Weights of a small GPT-style language model, trained from scratch on English Wikipedia.
Size: 9 layers, width 192, 4 heads of 64, MLP 768 SwiGLU, vocabulary 2048.
Architecture: rotary positions, no biases in attention or MLP, untied embeddings.
Training: a variant of SOAP for these matrices, 149M tokens, 2273 steps.
Each number is 200 + 40 x the weight over the matrix's rms, rounded and kept within 0 to 999. Layers, rows and columns count from 0.

# layer 6 attention value, 256x192, rms 0.144, rows 123-127, columns 0-191
179,247,213,210,194,202,206,222,209,173,201,172,176,222,164,193,221,200,176,207,206,225,278,183,266,108,201,165,120,184,188,199,176,203,185,193,226,214,181,174,181,184,212,223,139,179,181,195,182,265,195,210,217,265,260,233,173,174,130,173,229,234,211,211,153,188,189,215,183,173,214,202,202,154,186,242,207,211,201,242,232,258,210,257,181,218,220,207,225,195,197,223,192,146,255,215,210,233,258,195,155,255,263,195,202,214,200,249,185,176,223,203,224,170,160,170,230,168,240,186,220,210,180,157,255,186,162,132,251,258,234,182,155,182,188,187,228,206,179,259,203,213,155,219,171,209,239,229,200,213,167,262,212,167,179,212,150,187,201,170,163,182,207,244,183,226,171,194,165,148,239,203,207,169,218,190,190,162,156,189,172,211,220,217,229,157,212,218,207,201,236,174
188,184,160,199,176,251,139,248,213,151,154,232,157,230,173,218,189,194,196,181,154,176,191,150,161,211,171,204,174,222,182,214,195,149,122,155,231,238,169,171,199,174,201,212,249,173,216,233,204,236,253,156,196,218,158,150,217,179,180,177,130,230,189,224,188,215,217,184,206,254,182,217,201,213,178,126,212,195,236,166,239,169,236,143,234,229,209,244,170,142,236,210,203,200,244,199,151,254,191,192,318,169,217,217,129,203,245,115,167,138,258,265,187,208,206,197,228,274,173,250,175,221,233,212,229,208,195,140,167,138,242,153,107,196,230,209,218,258,226,208,99,179,256,181,168,216,238,194,236,176,219,191,170,162,234,194,135,161,228,187,219,200,203,192,206,147,206,160,240,186,198,220,192,191,224,150,137,226,168,170,199,148,200,206,184,179,210,130,175,211,245,205
227,174,194,164,242,160,168,191,241,209,198,180,192,182,259,258,275,184,180,209,160,143,232,155,199,219,156,198,112,192,198,190,150,192,183,217,201,218,199,244,136,200,211,183,189,253,163,215,194,218,205,173,181,213,273,207,240,184,218,208,109,202,161,197,218,192,176,225,246,225,256,160,183,249,238,214,228,231,210,195,178,147,207,155,252,188,259,158,200,146,211,232,224,228,211,123,189,236,227,152,270,164,213,179,192,227,269,198,203,230,251,153,246,157,230,183,115,214,254,197,242,167,207,203,158,218,220,143,227,194,158,145,224,211,242,243,192,187,194,230,209,232,191,261,203,255,166,192,161,180,238,164,178,200,239,198,261,219,219,244,138,253,201,190,279,230,258,214,245,185,181,238,189,158,192,188,191,195,208,162,189,202,195,175,231,231,267,158,188,221,211,226
144,230,163,188,206,212,213,195,203,165,216,226,227,136,222,211,142,145,181,225,252,165,184,206,209,169,200,223,197,190,247,153,190,188,201,176,231,199,193,221,124,224,175,199,252,199,184,190,243,180,203,238,245,235,226,231,217,185,222,202,191,242,209,211,209,150,240,140,214,147,195,242,166,166,170,243,204,176,208,261,227,180,249,189,216,239,202,209,240,202,161,198,146,182,239,184,203,164,220,244,278,245,219,145,191,190,189,188,164,201,159,249,228,182,237,191,220,201,182,207,184,222,219,155,150,209,247,210,175,153,203,261,191,173,182,175,219,219,249,192,210,236,232,157,132,278,134,244,299,195,197,248,167,181,206,195,229,173,148,170,147,261,239,185,168,156,179,219,206,196,251,154,175,243,236,214,236,217,147,176,165,154,156,224,207,216,226,162,207,205,227,203
243,163,231,235,208,167,167,190,156,156,189,152,270,251,180,225,216,211,201,185,131,154,185,265,245,182,230,172,178,296,147,194,131,180,198,195,143,152,188,192,171,172,154,197,233,200,153,197,202,220,207,186,169,177,245,204,222,220,232,147,136,217,222,226,208,191,208,188,157,153,171,157,168,229,246,290,165,200,251,169,151,161,230,204,186,186,243,181,133,130,160,230,218,207,212,178,235,198,225,173,193,218,217,276,199,219,233,198,196,229,229,173,212,243,203,269,191,247,208,195,169,192,249,197,213,195,174,205,264,230,180,199,186,159,211,202,144,210,193,138,201,261,216,170,225,138,224,194,196,214,198,181,200,254,184,178,242,170,187,207,216,193,189,141,159,243,207,176,146,202,145,148,257,184,201,152,240,238,203,169,210,200,212,273,195,225,173,184,228,216,163,182
# layer 6 attention output (transposed), 256x192, rms 0.13, rows 123-127, columns 0-191
152,221,153,289,217,217,232,193,156,189,204,238,205,182,215,195,148,144,199,182,177,219,177,187,178,157,172,153,234,232,278,167,208,211,244,206,219,236,195,201,285,196,199,124,196,188,169,186,228,190,205,220,184,182,192,225,173,161,165,192,233,213,221,156,158,173,216,216,194,167,245,286,232,213,245,178,144,178,163,181,236,163,210,190,225,167,218,211,221,238,154,240,276,206,181,199,225,214,240,201,178,199,178,220,227,223,159,180,247,157,169,179,224,182,270,228,227,187,181,186,195,185,198,240,171,209,202,162,220,169,222,137,187,241,213,204,148,237,233,247,223,176,235,188,216,189,200,201,168,187,205,146,145,240,138,218,195,264,172,180,200,216,255,185,219,256,232,199,188,186,221,245,242,187,191,178,190,232,193,274,213,167,235,273,237,214,206,212,196,207,246,197
140,147,93,258,222,221,226,186,215,144,177,198,231,208,149,164,222,234,180,173,130,188,258,237,178,249,219,169,189,180,220,229,149,161,248,135,165,234,162,200,234,235,151,208,259,165,226,171,111,189,265,205,234,67,220,228,227,226,171,182,185,178,165,189,188,120,198,194,207,291,175,115,224,199,174,237,195,197,196,241,272,134,257,210,169,176,180,247,218,182,146,105,181,275,199,188,182,201,179,197,262,266,173,215,173,222,219,171,218,212,220,206,239,223,230,151,275,192,191,215,208,201,207,224,210,192,135,225,247,207,160,184,184,192,202,233,269,204,218,222,145,240,211,196,170,144,207,150,231,156,163,202,232,174,248,202,160,163,166,185,207,148,219,200,235,176,128,196,208,191,207,247,147,137,203,165,155,174,240,114,238,183,202,126,239,172,184,156,215,206,196,240
231,195,148,156,193,171,205,232,232,186,189,207,176,237,176,230,183,108,266,193,207,182,287,214,153,246,212,164,149,224,181,170,227,206,219,184,254,178,163,269,156,136,247,225,154,234,175,251,208,170,191,192,154,153,199,291,152,227,144,202,202,170,189,187,299,157,250,242,203,195,236,218,169,252,170,213,156,265,249,277,191,239,227,185,178,196,144,144,179,209,176,142,222,123,180,188,222,195,161,183,149,178,168,158,187,183,163,184,152,186,230,232,136,234,237,151,272,122,214,169,225,175,143,202,205,89,136,247,178,223,220,163,194,171,201,240,220,185,164,156,263,231,231,276,204,198,238,211,217,257,187,148,199,215,184,207,171,212,184,288,229,216,165,184,232,206,175,229,242,151,246,196,99,169,235,179,230,259,209,211,231,202,175,169,143,210,250,191,248,183,224,266
161,106,193,221,204,185,161,218,218,195,217,220,234,172,232,145,129,171,198,300,179,191,275,230,239,191,197,150,192,220,150,225,223,238,164,181,154,201,215,216,235,236,145,198,178,186,179,147,132,113,213,241,146,198,86,168,171,170,255,217,210,232,201,228,145,243,165,218,217,239,197,167,211,235,206,246,195,217,218,218,277,171,107,225,228,192,222,195,199,275,201,224,180,173,216,179,246,237,230,243,245,186,141,141,177,188,255,183,197,196,236,222,124,233,222,198,230,174,219,167,196,276,181,223,165,247,154,166,185,218,155,161,171,134,253,189,248,218,193,224,165,165,185,201,230,173,228,265,246,237,195,176,189,180,152,219,153,185,184,247,148,224,233,198,203,195,229,188,238,270,180,221,194,242,157,192,164,168,183,218,208,191,250,160,214,173,217,232,206,180,240,193
185,147,270,222,180,231,175,203,256,153,214,176,185,224,150,189,182,155,118,180,201,193,259,151,175,166,244,183,161,227,241,250,266,199,205,255,280,185,214,118,155,230,96,249,227,248,218,196,213,274,238,206,163,190,197,224,223,176,251,179,196,231,209,209,257,239,201,154,169,178,126,159,166,227,122,133,171,96,268,168,213,244,215,161,126,178,180,160,179,193,200,212,212,240,187,205,178,233,197,204,236,193,218,189,263,195,201,237,282,210,163,215,215,216,181,250,197,129,228,195,238,168,172,151,235,205,206,204,168,251,262,275,187,133,176,198,183,212,221,227,153,248,187,204,247,258,172,252,216,241,137,203,207,286,168,199,183,170,215,226,164,204,258,256,260,206,162,264,200,123,211,223,228,133,160,190,147,189,188,203,250,246,140,208,183,189,174,175,209,140,233,152
# layer 6 attention query, 256x192, rms 0.0962, rows 128-131, columns 0-191
228,214,166,236,258,140,192,201,167,177,186,281,212,210,233,190,270,279,174,191,184,197,207,111,232,289,213,219,196,89,177,265,304,158,190,81,231,203,154,162,243,186,133,250,184,138,136,194,140,193,154,225,127,173,211,222,177,167,248,134,200,207,251,193,233,156,233,253,197,139,236,203,225,308,210,233,152,199,203,198,166,278,166,187,143,165,245,249,244,132,193,208,216,215,189,197,298,197,216,236,199,207,164,191,172,290,216,319,259,192,218,213,246,194,196,220,233,193,238,230,234,188,201,243,210,227,214,154,236,64,153,217,173,186,210,114,260,238,307,221,209,179,242,199,148,53,159,251,157,201,257,249,204,234,227,253,166,195,154,120,233,281,161,259,268,197,171,209,209,219,207,203,270,108,269,225,203,237,170,274,183,241,145,224,277,135,250,153,245,251,187,224
228,176,138,241,222,215,254,148,218,216,241,271,199,246,239,185,257,249,214,171,234,167,224,155,247,240,150,215,196,222,255,213,189,153,179,116,209,151,164,175,223,169,188,210,198,111,147,176,138,223,160,231,176,169,185,225,184,107,200,206,216,205,194,219,229,217,224,226,128,176,221,184,209,243,175,237,169,247,193,220,217,252,182,159,149,176,181,277,204,170,170,168,225,188,182,225,222,170,233,250,174,216,128,244,178,213,205,289,246,257,236,217,236,223,186,236,218,198,206,202,236,191,259,218,226,212,206,216,173,132,193,236,201,209,214,110,247,197,226,203,199,218,172,209,207,203,147,232,217,137,223,206,164,210,227,201,185,187,255,132,234,189,139,185,236,264,237,234,236,253,145,217,219,179,228,186,224,202,149,222,182,224,191,225,231,196,307,180,250,214,254,232
230,218,235,202,277,248,203,220,216,188,180,203,187,162,222,221,187,246,174,222,196,166,175,172,174,203,227,232,153,174,214,207,253,182,242,123,232,160,196,208,205,214,184,267,242,216,124,253,147,189,136,257,148,206,204,197,191,157,233,171,229,201,194,191,192,200,160,240,184,222,168,233,227,198,202,221,225,203,232,208,190,331,174,197,173,129,202,224,165,163,206,148,209,188,222,192,182,183,156,254,198,293,251,237,116,222,277,279,200,220,168,192,203,220,290,262,219,178,197,172,220,225,191,194,218,235,151,203,223,141,186,178,200,228,238,126,214,234,198,173,182,221,157,169,179,183,188,266,189,163,225,142,144,218,212,235,172,225,213,151,213,261,218,198,221,215,169,206,217,188,175,145,239,117,198,243,220,234,207,239,167,283,237,185,250,124,215,198,231,233,205,233
191,181,201,187,182,168,184,245,199,211,173,168,228,267,163,203,220,161,217,157,205,216,256,142,248,193,173,229,204,204,215,195,217,162,180,104,141,192,143,246,230,226,187,158,121,136,172,164,154,199,238,308,143,167,223,169,219,194,232,249,223,202,205,193,131,244,189,192,169,132,128,209,173,272,247,212,182,269,275,164,145,158,149,220,163,172,231,166,182,99,282,266,218,222,157,243,219,267,226,202,200,200,180,193,204,279,190,180,332,205,213,193,151,169,138,248,160,273,165,220,246,252,254,223,199,261,299,243,216,167,211,219,162,173,189,156,232,260,224,180,224,218,227,209,249,118,240,267,241,211,208,174,186,169,220,226,243,212,117,225,204,166,128,234,249,160,192,174,198,233,222,202,208,209,208,198,229,197,207,157,152,213,168,220,200,207,245,134,243,219,162,157
# layer 6 attention key, 256x192, rms 0.101, rows 128-130, columns 0-191
189,218,185,257,225,184,220,176,232,210,208,220,242,203,219,132,160,219,247,172,238,173,200,203,207,245,196,234,206,218,256,212,236,217,173,222,206,194,230,175,250,275,201,194,235,183,230,164,202,253,163,231,167,149,238,199,196,152,197,188,217,212,145,225,214,155,203,217,122,179,130,221,250,275,161,238,191,293,168,198,130,250,191,175,166,193,185,281,209,297,192,172,257,224,225,170,235,196,179,160,211,158,195,242,150,250,239,200,158,200,147,169,201,248,192,177,284,123,199,195,260,173,207,170,234,224,167,211,182,177,220,178,153,253,269,131,145,212,219,201,207,222,180,198,216,229,182,210,214,189,153,154,169,255,189,233,207,178,183,132,229,240,209,181,176,233,144,176,225,176,123,150,214,137,144,203,272,170,132,255,155,337,243,218,237,166,214,137,301,138,264,226
201,157,227,232,251,178,167,189,254,211,208,173,208,166,182,202,201,193,223,208,190,146,200,297,182,221,198,249,219,185,210,171,228,163,255,263,215,256,207,183,192,190,199,200,235,238,223,266,176,204,213,146,201,290,164,214,184,165,138,230,175,232,213,201,260,149,197,230,171,158,183,209,233,176,186,190,189,204,163,176,214,167,170,191,161,151,222,231,172,187,169,191,269,243,178,153,201,221,235,203,234,228,173,242,156,209,213,188,177,185,190,187,183,209,210,226,188,185,171,179,178,166,187,216,221,255,196,193,190,270,191,200,215,185,230,224,159,224,140,161,193,208,208,190,200,254,199,208,160,200,173,177,200,190,219,233,186,218,216,226,179,209,202,188,223,235,202,229,146,186,179,217,186,218,181,208,199,173,163,136,220,192,183,243,198,167,109,155,216,229,241,250
236,180,199,224,155,160,250,199,202,196,199,132,233,190,206,252,248,205,209,227,221,232,194,228,200,225,158,256,230,181,250,176,220,181,212,205,172,210,209,154,243,175,202,211,240,219,178,216,216,178,165,155,203,194,121,209,196,194,169,220,211,217,224,239,140,213,183,180,247,221,192,167,196,204,165,167,223,225,141,201,145,160,149,164,198,215,164,237,162,198,182,144,197,167,194,182,223,194,211,176,208,187,134,215,259,217,170,159,188,268,199,213,252,253,200,237,173,219,184,198,242,157,215,216,197,159,234,194,138,226,230,178,149,183,209,240,214,144,238,213,206,186,172,256,195,199,230,201,166,173,240,205,141,212,223,145,215,205,230,189,144,242,191,149,206,276,165,174,186,203,191,186,187,168,167,232,171,166,153,139,165,206,182,253,174,203,217,226,240,232,199,226